Weights of a small GPT-style language model, trained from scratch on English Wikipedia.
Size: 15 layers, width 512, 4 heads of 128, MLP 4096 ReLU, vocabulary 8192.
Architecture: biases, tied embeddings, attention and MLP in parallel.
Training: a variant of SOAP for these matrices, 5056 steps.
Each number is 500 + 40 x the weight over its row's rms, rounded and kept within 0 to 999. Layers, rows and columns count from 0. Numbers have three digits each. The size before them is the row's rms in percent of the matrix's.

# layer 3 attention key, 512x512, rms 0.114, rows 220-255, columns 384-511
111:441477496478509559523555501535465574499586509573474482513501511460446448517543450498514533553482533476496526516508505563507559535487454495450421477457464433494514478527533492536431512471532470511510403534464516520449505520527520449558467458522520557498481557398486591530549503497497528500516435480492554485509469550481470537561475470468529466433531547470478414442532467571484481486515
120:424466514523502471469541461420562511543511456440456460481499481504581455550485566507434507486556455461431434507462531492512524484520512529529504517451458516471486504484540597455481509503485518471536507502553524536409497447526555529506495464519481451495483502460521523494538516542523501520538533472500492508491511470478519538522591550527560521509517423498510520515422464528531461467510
115:509497549517537468483454471475471523523514500505550498457468491523476447479550333512495554517452545591518365478466503481547572524543525494455471443464514461527562494448501532457449509484477511399451526538495531507557555473526491508495444561459495575459570568481452492528448511526534543531478533472496474531538472506505586516470410481498474516509453472455495494425507494525491558486407
123:545478568457513448457570463524504525517564568549537522534441540573439548510506422537561452407439516539464541538543460492434461428474527447472527476545505494466441533475482433524496471512525463497512460529547484503526409502496475498472469418497626479448536539536489517361495520508416480478432499541542411505569471480461466450543501525496545577556578454516525501505591471451500491549458
117:510422507507431542504532559492499481419549527507552506443524507426535495572441456493451564490512476475466500517524480498581510502483497461527506495507456462457517540480494496518488507543547525512398490546589490467496562486590574480498422501508492457490537468504510539565605526498530468505464548513536516515399499543491505443533538489515453438521425510398416473418399471450471463542482
118:517517532478494548544547539467436477425556511556589459518489518589632478476487494539516523466455466490465447510577524476433567504487540484511448415525494464527494493510451497451485483520493488457482449544496489534583449494471518496542498509502421528525478533396486548468571512414446517504523493512539515552452493537545510449572542485530560498494538486586495488522467508487493479474489
113:425518471512515455534523498455517483520491485588489477551446518483441505500459523558470469559509481467528525472479426502501494523519497444536559536493428493503503526511439469482475534483440477511485532463512480504455529543506521503455529486540521478553466550535524553511515529487521573441559494464531481500493469511530484496521505541447533547502514458533447513569516482486577479481443
117:450501499500495559484454540566510494477492525520487523520487522438445462578460529489561436558445565494453451484461472442452428477506486539499509490482511561501531483563476519559497516448495515536530567482505483522484557524535537534472543434507600514500495512465472576527493569543561467478500507527505527575509511463467467525545544526486501454551473536479504494472496521545562457480526
117:523484549477526475543511576461486513507556554503447511546515571484494434550552543496455475449506432457433506535478571445530543482612541504537528449433462443519511510511537554439478453477517508505466541533484493540483521505539525449576481548444465524499524502537447519454495485466497499456529490468525561502491534485421419480483494492497433479548438480497513455546492445464529542535541
115:574483504524496537447536504547564543442499439485480485503473520508507514462513502436540450485575489521534556447533573521547519475433479530535446528536509564473501487481486462449458491478535521525488482484484407507484543497420454458514456528555543453553478526493504449541553511541483425481507561538547504521507563569511461501520473495550540569438543541504437553536548469404462439484486
129:574534456537454488363558570510502531546434531506484472405545413477467521565477444499516439522483486539531524500490475573536434408495476508519513557519501565480495527466488495440405561474517561490462498512474535464473451527476548579540511468457491489460544524525478512518501531476525551481556516530540521475475503544528528515500489547417527496447498482529459489567508488483545502481517
124:522506471467470547494473592525482501511514482490556510451495478586433479508510494555518534487484486578509526563541529495451447501555474579483468498434530478475394478548552568468527491506540537569512474447571494503491494568410437497531527474516550534469501469556470485451537591572499487498474487423545450486487517510513503544470573484480520527505524530535540499496468475445551526505540
109:422559515519544481463502435532492541470497491439547545578515548427528458554518515526499495495549587521565527524389536479560506507488505479564513455491497523468484532493448536531479437459547579552501506454485476538581492550511466555486503507460492533511472517538460534484499464433442448492492568551422497526495551489483482488457537569458444514496528518473502506480459567527515488456500
112:439526558536500511498430474479423497441506459521543501523426455448423426500487557486479566573480548465473511397577453610476519488526524503597414520454473476560510464483472493451540482530550492479503494519498514435569436500541454501475538508461541492512522486531410489498547549492513471586493496525438447477521502508486457514499478496500479537501476545538553446506506444475475536523552
123:483490439496483487496453572559454509414532558455445523545501453425554485456483479490511563460440505542534495501461520507480544508544501539520570438522429540517525524507473421492525424542522476488436505489544510437485515495510540506538475519494534516487528483606504466447480480523519534504565437459541436512491502498540565498448536492481498497436512520490482464550551607477488493453540
112:452549573461483472470532436461543539474521520499427540479492446463511520478520462567468558536497538456482498505482535500560486512446576394466509585571532462500532566539455476418484532543560453512461526454514472450553481518488546369436548530441519570443544522461497525455504520495543543464568465464502517466551451537508466533560493555433520489534480496472528498490536515524525516423487
113:496474459483489475447473533472531520468483535477488475503476527455491520501479476555479455496580513540424480503505469468491559507454511529465536592500481509495442559552490458521571565516553552473485478533544472533536516468438510438504395530504544549430556468478496453542510529487494570517509518511563461494493509492519441563545524489483488430492489473533468484540509463438483533560529
130:500494455516496546451468526568535500451516505511474532561499520506487457577549485431583560459556582492502482528478502501514522425485507521483583439477507544435520560527440466459477565512489488538532526557443530421564495537435584471579480520462470520493472482453520472431507516467485589494483512459450525467508523419589554428524434490529512514463572431546574516480480548536564492519429
118:549524483551475548523396488526598493527490552437592550480516495526520552477466497449525461563521527548544544463456510487540562490528503528472577543528539482465500467503550433485526525454519504482496490521563490482524511486462566499498503457469557433502556486565514501496521581452494431552536444472556455432499526509526462495496564482521495490499522398503537534509481547451510470432493
116:491483477452459553498520543421430410464477532605510520505482496536467489548514500512515479419481411453519495526508464528482444459463503493500475562489409471516460508534431441458520524474452458486509552525533505549463512475430537496498429632477510500571498587467521496520546512496482498535518531542509421472486480522421464453518439527492523528420549578558510479520543502487487492558507
120:459486469473548478498469575558536528522517506396526525536518533554571530467515517499580413480508489519602548503508507492433532421391447483437561478471546522518478461517492534507490466448470436472527525483565480504443517487525512522552584504475513480455479461488475530520547456504552471482533458471608534524498469492505482486536525416525400564478496530483563481502522545470484504554511
115:510490478505433383477538450443508481436505466447534493492507480484500509510542562457518507504538397515512517474428456521525486517530529472524478489496403490480376567436539571563484576507502516504570521484449516504428513491545466468494530485530559502563414524503534474512498565558464474495487446511471434545385497489469481488481505499536518506464503512565495488462516558552570548570457
124:470509464484448523536488493529368558522440548534487594475445462450433510466494474500514465415490508451495406469489456474558520469550509516545532542489514484495545522483481538464549432530487510527516537511504517401529427466550524529529507420458567501530497529479521547527486431436456516575487521553544521519555488528479558476554495587487477489526535569493480496479492464543476491502472
121:454577449555537523507537443392472449458535472517483528544526490515490518480491570520517419466476537501455462497504465474495485492590550405568454525524402495396552510513476522549522438547461453555521480456530499435494488459479515514506529541531418479525447455483509484448527439481468440518558518477472468442516417486533503534474556513465477494519478447488508589487460543576559518521502
114:504507476544524535468446486593457476525473535561588490562423506506522556458528486502494504486496486494512477446440453541520524465499522466462545551522467509521442460436407510500458455554501516480546518438511447525478514556499482427509536574405490518530494556470510485508478511551438538496417494518486502487539483493556493497516509514457550484535553531524442481491531463441605558515462
112:469487449543445507512467518481510455466588432459514421411507466520498567551506502421482484598449426511524502538572513496450532518420473513527538496509498529501585618567482500541529500533518493526480476485540484506557481530458546498480449462460476558485463487502486490548531484495535478502491480508479487460477556485519550547482548549478477539461445479480543479541504431550510503507549
115:551497472543497488514480497467491514554500509502567544437489498464571475476563477505449587497554510432448510492394508489478510480479493494555534490566526483537419559509476572520487417536488419506425530527502448498529518435527497532542482433524536439544556533499545510529472488528508521491526465450482451577539443471536428538515514491472563563434515510510429485519546495508558523464486
128:514512518491418500513514498460492538509486480548438490485422422563515497456474530471452476522501494478468482463481475555510437509551522439495527545488502478552571539471483492542381567521486392489510452518518481451485517451527494455523507491565510532467373546466529483496437467544526529500566469526538476444525407401475462537464579583473500555492495504544495530501483509476509468479476
106:453475548505518492449479550575528518610447443529509486553511574547558517498551449471507548552494518452586520572524483497506512479479520567479520521533470502506479514405551594580494478545543573495412481534532488531458486501490469482462527482433491504464489484569477492567441486482480513506508518526561518486424525461418504507513523476448449476460471583417481448515553460513466458509437
116:579556564529479498459548460484502499532468531464507515549492496570482459410520459476462500501465499463564520482475498493462484520492469505565502515481492456504550470508489551535476482491485474524506410513512553511472525395483523430433415521545532488466488532477487469508542532517473503541476467547517492486436459602465493486472512522529493566424542493492479503453485519545462510475527
117:572503445481516481460530504493438562536472537523468476520440510472493524478512495488484486376486494499544544533488554498520518542460531525448536531474470478467508524580523536474524501527511444460497490503483555453534523464491510464480572448514480457596512493469527439601526466396524484533457467491579498538454486490503514504434456477460481500490531445464496509565448495513492533460477
114:481500520589530484510532530484537473511592488472555548510493478532409469555511498524485522491501543490456482523541452583482553593535480491477571478510542468518491434536479497482491437513379456476521476545523457477473487494468510502553489503475385526483532477541498524492490491515492495504497513477542400520441501499583483555511479552527516478449494516539510552536484491528448541478528
111:555497486534443489530470544482504487501526481522506497528472461481537536425498572539430441495514549467527526533433516511546499577458485478428545460495517518463528534532539523509509500500477470566497444470542505515548525559488475480501520491538442440521444521561538441519537522472487519458514487445524490408415519518513519538461459620479475434514522566510452557519551465489468458515501
118:550530535550460505490543520529516595459547496563484492570425527475495445516527492420481541505553517475583530466569476448527540455381525516515482496491515504513536534501455458460520464481521538454507541539486565465532437478508444533537526518472534455517427457457457500498480483504543466502465584483477527472508516475585477519553498544525488507467504463453435555525525505479500556489468
116:527489546494556560497455581565516495521588484501480522469484469394421494396452527561509493553515466497504443531508502542452503530514495573491491454442461566527471479496505481564548574470441617499483536491479537456508443501589461493478526529468509485499549504516411439525529503480504412494508478513571530449532523512497501479488487541453487512512445511471462505526456414496502471487486
114:513476530507486567546534487458460527430533460459549479535458511469511600478452461578425476498453551495547511546471488508554477522564458517500517507563500485507570514476461486505473488466525459482493500496453482442520456502452512434441453488564501449458490465472494401565513455513473465467565510581549438521535517484497495563454514505503545471500523550453449512550516528518444527562462
# layer 3 attention query, 512x512, rms 0.118, rows 221-255, columns 384-511
109:429446445509532549565517493482441472507542525547571514501537482513438533496547520499559560573504521478532508496536497597523438520581483547481506531506431491521477472569455454532381521483495515525573572459479482449491510556538463501528525516564494529466533528549475414536487507455482459472523466526511484509445447521461422477498479505415464527582472521510546560499521433525435501550493
113:536548540504499437611519524503458449511466495528569441503541495503447529482510577462515472510520497468533545580509461463493456481487568537594495489503496560475434483485518459507608487480528486468526477464509557444509489480483497491530598483491489519485491510581494435510487497497509462487576483507521512500438508443530455513504543493485552526550485478450534498561491486507540484480484
114:456518414544497506482479541486505458448485467504423410590543466490481501555551561529470515523493551521580458455463490524538472468506461493520530418391514441532558500465515504497513484519503455539487472550457522466441541506531513495505470579536496478555480455473523445533428529482477519516538491534540469455494526568492490525568553470582490512503452468540492496492485470541548517478538
105:511563494579570483536507444494481526562480529554542484462463489551484521463501473465526528478529426575555500497532489527509510474530542574462568474528477564506463500497543452517477487492487482511506551462479511528494583541447582479483561546450582568405515458499465585494484492457547518540519499534566500525538502450512544472435402555531524521429524520537580479516509489527491527461500
109:439501474458486526493555465480530521499518480493452556574540520472533537439460427474512427443504517463518466497485510478446477476465455450492576501510563532464491484461434493485533464474514499541478449470485415520519521410508533495542539477535626458515542519553544417494510511477528471503419440503474540495487513545510484525444520544429521570472513517492476548486485459441536481492440
102:498490460483493516478516507501530546476510526393463467473556515477492504522573439533505528427453529512498547497518508533446475498511485524426431467492517490459510515474497531502557492475496473530453492555501407482527535535488557478512533484566506543548502461557500434458540520551578491558513544466491468515498466551503549460525372507502569424468515579521482556474473515566476522579497
107:443494538500432503551585519502531460516448529523573535611525452531542527581450460547532498458466497534547527499526562487536530469519544486492453498559520449501465462424521444480485502485430476438476499446547448458482499520452436509489458590507451562490508435524486482478523466496518500529509516525541469481481497479546585471518537490519467517537503430479457564494497499443439503548442
107:459525413459474477436484504487509511478488518505457469462476506530472525477495452473565540524470478468505513455528478435540521509443434525426459544436499555519478478543454488554541578482559481490537553507539461501452472505543456553524467487502437449440427483521509438530501517560510448539532492495497458538479496490507505513570463507514496484428571428492518543475483529464471523483540
116:500440493571570516435465587504438454520521593474549521497480531429468447457513494496480501503446539451425457485443491522477443473554523480518483545478485411537503497514476563506442502504458523510482590573483593493599460515525524533484504507455536435474506443441528484496424439511495582524456459550499569452510454447496419475494565532479520465451570554476489518520513520531587522530500
117:486469536464526539489500593498503478464452506488464531514513451462504481463471508383441509450542546454447397516500622436555516554555500542548551466523532505569534486529503501485571414544538469559509486511515536528561531469479516532489448488453450528488450599486464488535478471538497484533493499535527513531469460502485495427523447484490500434437491482442488544449514550533490468468470
115:480496482482519531505464505499499445444452492422484475490481492532532498513472543508514500505486596491493521401471535556518477525447579463519503529468499470481558472400430471508519533500513398468474525548435483520499465532514504489554512517509446533528544486536445470575450506516486482485545527480479489516449490422505437503584452501487430463501532512514486502527476506491481534538508
104:500443443519438598510520521473544555547502572498505495474559475536465481503493525431504521563443507508474590485601501533441448520566469476461455468500498466476503474454556455475520542468430449475461529532546501507434518535465512536433559488500577463481422497559504548500465459529560553539450463537538555489539423511495450476500516490432553537487507472518491499487506542471452515553543
107:519557581524508510521544484494469557466509508551536514464534521533513561503494466555541433453494492491540464491420486458472539487435510562467453517585550495399497473493508516500498462508527401449458583447523522526460553512454555492482501552524460443483452514448542442525499543556498449465418514475517523458491489448470437431509507510489479530550547488430506481476501508510535477526485
112:590490499481510463427533545436498520523504470481509433447475536542498477446456481522485440549527517485533461431541486517541448438445500509531505496539566522506501475512497587525479522495494555534595495517561469556536540542493525506435457492516484590549485538447474522480471517526476461581478540479509458510491486506486503510486493553495479512509516475529566448511513491508445479481490
112:533523515548485533470514545554492500558490474472460540511456440558515456487500422495451472536506480458491486524462591506501498579477463457495512441477524482454545503541553482563509484496490450509447469499467504551519482431557486499494477517538481483480455472513467529563513541620515483511446534484489565598501538512548470502440529480517491468552461502444482512507528500457450482530543
111:535497519487469461494513503498458486508566449467498495470458503496571496581476481414500558523528476453532504478535556449533400434518508504451547475469498504539522494555480541492582504465444522484497552437504474509468556547515533471498500525497435456452434493481494492511547503548471457494525483472510452551522501530532533432454428511462542530464509504428557545513498551579482427476520
116:472506479479499454497510499470505503545523487514494538486436567542523500573519506525515457529464481505528516465521577462453443548521518495499509528463558495508498489484507538485500508518567542513433540453534448537380440463458521504490548477529446552520546495505473422468526528486454553515467490525541545497494421460404521503472513506533451539516474532513482548479461440434448528487549
109:503475547439485487489533545524422537461504432517435452436456412496555539530491513534480503462466506457501494502402498521575447419482555517572479448489560542601496567494507589540549479462532464542489499481459553501503479486504498477499538519510545513493527469477451490516474532517480542426533550570495481547535542436505558571470482455524481505450461530407490456517462440470523492520543
113:423509445446541491490501474540483469464505499388440487551453474510559479500507498489509527544503482537485540434544543457476513591466440471509604451451543594493553471495536557525512532519505517505429455457495439432552448563504508511509478490492463561462553507521456454416442459529527513488471462486537591534492533486517428449479526525561460535442463523513433516422500488510561503508519
117:449477587502514502519480465506480550493453465490457486525479442511501525487504497458386603445596535531428512640467499529549516549573561489611413530527490538481483510484533461459467491535478582548455484534551506534563420503556448540484463516490492545540511482496490479473449511505430551453451520548462472463478524494466565441515411524548492536544534549485533517555505480485491493429478
110:533474480408490480508456455448534494527537469499495452486535467474560430542502524492510446482493537543443505472628475505511507508514475535478498510512498562559520471552499455450443454569487528509506490524561462449468497511419457495466489462567492505461511451495495460466528501454496509519508499506530501483517522494508538434445545465473437521507522483532471513486504449524433463464471
109:569519589563492517565538455539546459534584439472518499498441585422537507523500493453474538581543523513521463531565534534447560483496537531413504566494488540501559523509493507573413580473540469407521437532494535591486530499547583430478475532512470476478478567470466436480543477534499469487501515490486516490474549475468446475449575384487556503490436501459524525513455532527527462475453
114:569487503407477538581413483498553567581552548565453498565499488445476469484496408467459574576549431520510574500473535481516447507497506553398617483544502460563475461502533524501516490459526586405543498485491491530469438556576480467481511469521569460499550454461488484582483550488469469564459525479513556529556517487485519513509383503518506439501474496484485467462479469466517529574540
106:565523534586501520471539516552477573473518537438463489476443467523525486459493465437464456563534521485486545556541514468451568504532494513556469502544518539481545536471421516441488482472506457505515543562518566578539505474570566538413490482550558505504488508459519570495505494401610436522523493467507484511519523498505561475505532494482548500517417501405504545463431439518527498445557
103:514475574496484512497580464476553496572430666489460577469482487469490487547432544534463544508491506582503493482435505448552496491572492447496502505593456412534464478510568432522539537604531548508507552544500520451471523534463481481561559477508500472465574527509506499524529552547525551473523451537465511537473464450456497524533513443522497487491512487517440550488518527440413576430519
111:391575557493455504482498538550374461452488528533462537507517441590471517490458460533541483515419537474500508545584517535471464445514516553504516462505472500470579506528469547489495519479508485536574455485479513541492464553505469515547492516546557473542416438456491512525529460429477566528458489482500474487452566529465540504484434591565506488516532496453485453524364480456506498551473
112:490553475504502435528522576514456464477431563510519506449491506468502545538475517507456547417447448491519590478466492470514494523558503479478486482434525520531456535537448522507528525428482548494504487470475484471493458480503492550491477519492469471477586470512497512559543503503427505469463555406479474500434484488521546507507441519473452488493498463498464489547499475454542460490506
108:478560539456501494520551499449480532503534525495471558461521475542471559461483447566451516445495522505517487524459476492499537507517552495584408542468498434504541507465566450482473481467411404406501508489530492432495484533565499500562575500509494444500440469481472550427500428527473499471476553497546534547514437540585483579486524510577498567545463439528453472490553507513494516467496
111:442466467501504501557445548463504569453504440475514459539405470437488517550453522456545486433464470571506478461483488483589458475460465527467484472548513482528468468519518556486571483445605510556478499551451504475492477537461554554498510471501500518453517455573462469568578515477530508445530543530584476537590490491550460574545461511500518499526500540496496541536515535503489444481415
107:531528477470531524505546500516512528512417477419559487512525445472606515484553447464551460577515446463463467583487510448565461454523500490604471478486518494492503512487493500511451493499527490520543484480513433491481476472488524499579504629528513431536441510529488589464516619539458556493509528468533422508584464478482471451494558514559517487600503497481518601527492505542511495479506
109:409461530512483543576527475526526540455498486513484486579453434509520508431474464457498461480521431526523489520503539541587464428457442544520473509556489586590475529436607455467498473506514546486577549385543511448507560541522492545432561444491541538539485457408544483552524503491537435510497485567525495524543544510436489512529459477495465511537477531501482518515490510490473494562485
112:477466473491452426406488541437451525504481433463405501516503509563495489448515491465521502482466404545529470471614525414470471472507451494524481526532500488525486554494562507534528483535508496431494485461490453473521473433487489579581462500518514596508541556466466523444528482512544445479473436496496520492532492483558517503458584478530508505477520422501506433554470527501485595517495
110:481505530477500538491531505538499491537421611460473478497514538482525459501498534508490447511507478531472491523400474498540411508575512491475441521503549467462469520497509486540547434535527469528538568386541496491552519552503555488517510546445564487479482517449520466473495540525438493535532492531510452547509521456406489439477441466562495452516466470520513492467496424506495530460535
104:503514458487449527466571500508488516536543552528588521526529489540508501495519558484466534513474480485500448431536546504503571516468481431517471510569525469516544481546518460457566482526590438506508576490550453561517564466454564551518401469546481488552459528496540515435512490522449472526526448418456512502475506431480449480455564470536598477563509477562532573487477509522432451556491
109:463517528501470457557464545447462539514527491523532496503521430494492466515529487429537518510502440555494545480542494519542516451455449446474414468485559531538451523558579479494534484490449533456517431500528544430471517441530438540535472459500540503521510494462427502510507506449494523473485466459533527461532479524459556427443482503543473495536448496508469539407455580453538555400502
# layer 3 attention value, 512x512, rms 0.154, rows 128-146, columns 384-511
108:456381475530500541441503531495480540534449551450537446509565451549540528556502531462465479483453540469510492478573465513496554491518519558508516455438536546487551472531456448502529502526560512493577493504503462521544491534506473501487452541534440424505508550489530464482432506515521461536493538532409506559519518515520437585506547474562510544497553542492507462468547491529547607501494
113:518457561519560497424574516522482523509507528549539486471491522464531515554557521482464562543491509435507483473477475532477446443533497533454479554451487545494518480489505512557532525517450527517554510460504507486515458611523468480517445519471507512579474508451491582487512506469407438466503479484523443491553535525475501525465551447476493560472566495526455410478532449440456525443470
113:483524473521518566438447503451556567467552536576533527425549486550457493539471504513536484582515541507461495468544578455444493495429460503444538498502494478498493497467508501529508503462552525571415474430484475485516496456531475469484514507465495530500500555433523553483499505493453556497469559496560452473481509511485535515470523432373463445491470553553452501556506428534546507550524
112:497541466512584532453530503493512554598481494484525495478453480506446515494591549506504479520454440499510483518468526505564504492452502525517489483463518497515515517506485487464519505463434545480466493549547457429464558573557504436498480466456471456499511504506459536433453561544474515510477517447475523470460468502526471483509522572530444538546592473543485501510437525475506470584504
112:462466547573578490525550488498459453531426442489515517456520489562453469512552526457527499501487481578535510483486489568537489502582490481482510521504470470506474583508523467513518467542483512459565395503539444459534497488568539472509470486490439475464508568505542463504484445476533525474592418466397561532509501559561507476519434489503539484507457539474502515452498530536465519467525
107:516545512546575537434466481504533506539457559380549550472521566497436453455487493496512533510555587589515502542506501457509472445572520507510480506610477471494476497457494480500439498492502490511489434447475471570503474414486464456511559417516522516535529453521409467504470442471488515519546537530481418519456499489485519524510528536475567496429543524566473500442544505525471482484506
102:443521475469438453475509463488483463550571540463495450470494489505546463449465532506521510525456466547495512596484491522506558452460490523570452479496514504561439483519525488434537530480540468471530516471502483454445489507494497467463501556533489494488457492541431504514439538489493554483482489493491515454510457516478468484459405491526472542508472512598475538464500537512532472530467
110:471527485542515486505516493499493511434434493543511558598483483492448444488511515536480457530601495455541535545578531494463476478528508515556435522560461464485565517483508482503530492545527528516483470492532479514500478550412491455492557502522563482489548503478442512550509545492518506528548521492508525514529514436503445469523472503447492513456523487475475444484494564560497483457480
115:439462569474583577494515511500482471517415512463491574537556498441526531420472491420441522518501453467528528555538500486537519505461514472469555488533526519543564498489469488501469471460476532571482568479488544523432490497518543535469553477459527476550464554503573490530503541506544457470533510531505474475517532461507525491501522456550476501473537549535501523468578522550476451547548
107:427523444459529537490470535476475476514500483437415572543436502518465488503461476522503444448476528539514565520508468550552547499452566481529523420541507530474476521521522471483470477447469490473518515516585539477488540552538517484498482547421520506490477508512545504448463509509476526472578512465495550483505536509463422563591535475484579491462486505501508592516529539460490496594576
116:557487492467573506484533517531493566525533479554525466505499507535538520517564536540472474596539519411533477483557498545534516420500507582464483497529490497481528510496561529493492476526510523487413454457486516504453484501471506556562546500482476551498464544533555532427502449509466555494463522453564583526469502583565461459486478524495418488454544513471581477453473505501528433457463
109:526505484447509516598435533568512455510522494510548523461516442519434509528488523386519503523501463486466508519558440527498491506474409442438483478465496434556498536508531554446539477479546535538481465546552407503445551466453475462482447534528515534496513461447498521523495492532488456478541482464518501428451500531474482517545484477432479518539518545557469556479524454464464488508527
114:518550558513493550487472537500481543446525507520574499500466469477478547556471470464516482527474478595545420486544484541576522451487441430464551513517466492495489456552572536514374508456494492551464557577528510502523428475446534448503452501419526502520448491526455524508497539540438446496428458476509474513493515491463483558488517522518524463541533552553485516513551462516441539524538
114:502479462553431470499509503460516490560452529544423570539512551486377442467468467473476517500525488527464461476454492451497546434555479477560444458504531414551464550495550453481487539493592511464503485376485513444499478511431488538494581425492474495507524445456529448475473472505466508462550480479453517544463517507447550483475486509558507423502475552537555598542434499510544491503464
117:455521548547559547491509485476533487476546485570405471572547492522507494610436552490516574498573498533550495509502524500469525535482529406486535559514515538485505501495530512457587441449516554467456547410465514494517490443523471480488543479484465540510479517474517509503480512539442465483523554462435473544426493577508522500499498537536525471501476516474483489505491515537559450508466
112:520517463488495527435426555469529387515585436479478524464538525562487486512513511526515542471382491443540512471509480439485526508436540490420448563570535456443406490476571482531422523497488517519520489495489467525473444525468457531459561484490494476521474555489517477464513491507472537466540535507412507480488511464594567511479457501475479497516471530502527477495527514524442497530486
107:523412446482509373428493474514500430509490487502511513518516534483472497526436544561505504576500449491538514440513535487465532481529556521521467511467490573484444494444547459550482482466529535450520499488443564592458416485573531511484465475532462476544505467472475547510542545434505533489490541539539414452531421599567541469481478535548482564479491538482500541484495489570449490495470
108:505612465458564493510490562514489538444571448575477491500524521532535528555546535540434499504510624490518518538468512517472543531542479594440513573536481512536511476501476484480469508452521479521567456516505471515549459531451564529489446470522521498461508406534511502487494527517440490486554507427538499514512491527461421508499523528451526548481479486562529475457481479520481434468488
113:552532488582490531539513508535494480519486523505466508536513542512495488459530502473476544526507547460525504492482497475597514518521440617604468500492526471439470468502501489511500495475472490430565468513459556516549482468389546498508474485495523466478413479529523457453443575459415347519547444430480490482546556538507557501537448521494454501509501590531516544535506522562426466534459
# layer 3 attention output (transposed), 512x512, rms 0.137, rows 128-146, columns 384-511
110:573566527463546449474566570524472498530510584473441516398503535408517490427460541471377517475476496528513556531496526517497555553494477514450477543429470491509558513461624531483506499470495524559507480534485527498486564488487532407501512510553519535482469486543530555446510597537482475480538446487520495474464459480591553549569411540487490491488536443535510481574501493509443487477532
095:481441477490547508375396567503510465509551548527527475537474435499449477530410445521479536455511504533554475541512610514469536501484493534528541476461471529540511569513542506502506529499556510518503499490533482558503534474492532457533472398478550486436557471445475459502545383471533452462535482464529520454510548474454558566509463483513487532474530516553524546517460507487467533484451
114:417538477454479461467459470500529500490464462471462405504427511517526503504566540435602601503480472498595492474527509526525514485501569450531471511523487489531448561508528454454507543550380465589489488470451489525460475500506510486518530433537542494548493460452464423452489537507511431449520453541470501499507582456476490434538465500467494534469432456498462486508476536488483491578495
104:509536464443563465477462492444473503503497485556505530530534425529464583454453410568481572538535397510526499443532462539486450505508477538481533432447553522511469462519472531608450513461507537531530513462476501467457519495446544473527558493451551496530387497444518529581556520491559496536418508473453538545481489612508497461433515451475464541408499471436469550543442537491463456462426
110:533483583454457564461530513492458522419486535489547536564505439520473476495503519506507501569475493498456481421409499510476537559536512500529518493431557549508499462542577484536522547438577559526544526481465586521495513437567495494539519562487434539508523586499476523510504524562470482517419487526464558418470481543455435424467512497473498499479429433505531444564487521560503423512497
100:530419429498419542474542547505490563513523490579526510436495481522436482484520518440534552513421435392476539430531526466430516501447506477431479531551522534425485543562485548479523455405531474543427482407512493481523536518494469548545540529468518487487480472526506435517538572528570511455475432481484526469509450446482507472488559598505560484516470492486450542507473439529538478518523
096:526455496538489566489542530480500498452579459517449546562531493535462480544546506477542436538482561405448446488430491545521516474497553457509515585501481461449433505508419507613480493537535593485489433496545505453451477485493495527498457526520426493529428492493513504517491455432472467487488518509451502519498513497472455485523556494515521468466508534507536506493561511502505495529466
103:486512498435445468498484498448490477520500457530450473546460540542501503403536472519524552464514576504540468450538513524473445520499564546434422483510491533496437517502498447400513505501502505541538522431523453515442503522530490478476377519438477463525522511518476494445518488462491407432473502518440510469516433534480579450561559511534456510601505538422523500522533495525551487565451
108:540553478514481504492407511435469571495523459490558455396543471491480468534508473529495551523464515487581498543526545456497477437593522522506483438509563500448581486427521537431454547432480495508497532436491443513479533534459471524460479505513528400472444561516510555512536552387511498438559463469582516441521515446486505509559473471493494428453521498479518495476455579466528525494490
107:483553515506437507500532519571505482491478498503481450488586491501490502510470551467498404505540472552486622518595500480444489442526467434492605594570534518560504464499517528524428537474488461505498555541465459535468526481412528497598522430531526455542488516511502487494422554415473554549487555471531577475459469529553452499519498515412470475476493543479541467413513497499562428417478
107:538499484424460449562506521607426506492445561520491543498440449548489404432499523536576545501451531509462527533556436519507461551531507590494447512490522424492559438503421469513499454523488516514494482577459514452509439479472533451474509515489516479491516511554504525568563470530467430525473499491487521467533485491493497450504523367478511464539530553544519530493507477426508583469425
108:476454498481507537506528460430565492492589496522568455520459466501491543523475524449501426542534578483548504603498462637511504506469497486481449496509557485424496488508432499557529462503411423529394575533533472488489481465470596488438441506519459506526512541487542545461557556497454430414446488447543496472569432443482579484533459491545559443456537448492493451532511522484511521510543
111:482433569464522440521486502494555516585508452474522387521540607484561534518539497469521542459474486506569564505413446474617498494528493527529508498560546479536470453504495449540498507545510531474543501569453411523466481491483540506543506419506468471521482501484550527477492489498484480425491562585463454484515494513495525563514469467472539511485532513502492550447500481468539557500428
105:462495488517442477550435509515489500504496513494642503464533503448540540506514550512476552510473594469517526550446397512465509511517518500520503451525512546454442504474476484525499540482536461561548542498542520503506503471459485486566446488473418602464453557555520446519524524554585515468456425468474436460517486495490522451522526485583572534535482548523466485502503483536526490544603
108:457549521551481424540450512521495558541446470455549419548481529512505518524596474401500512468499493514460447586528536466528512492527497471525422432495452444481495449558517487478519527490499524507544471487495563492537527443435464515476498521591576546456584469495494516519449513461497483458470499574513466475491461462601577455478467523469573436467459467447452514509516479530487537520468
113:516581517590506491531456507576462496499474487504524511550420427477419500457526591474456531602568512517450519481546442552527472449505433517524492461451478508518527397508496496467481510497526546469482436546510533444529519501537495528534550439470435558540434543454548547491462595533451519486477566470535502450515539422450486510453508527441523539451475473555538458428524484431497509430529
104:502480526554511518492442481492437462499450560472555463445518431503459504497492503561497590502541504480444491501500544536499476545525511492530473476512530525484469545468544494471454499497469547412503480520530533549530507513522540530462532496584532509434482492480485423543510478471480472461584500538555501546545509539459448484488582578465462542576539516473509465568511471411555495517464
104:484461583514495470510425549533489570537483456474506428570397564530459425532447474498557495515499536502532430539516533539440494483472520487495467515499494549536473480466465502511560469515567515587461407495548461578507526516494505531537497505485542516472482461516550510486487468496528434482474468495504512550545520544488477469529544411482547568472437434512436510511509440486421525462503
109:556494515521483510494464477564518475499496546520566507506513512440418536490542540492535511545501526500455474501446550466494535483502520504534434481520479479435577490498480471350511550561538492508510503476543503497425514515497529469457478517517457458510477472480562512539523475489472540488495526528487482535506509475620497571465466509477557489554502549530497505484439455501469518482581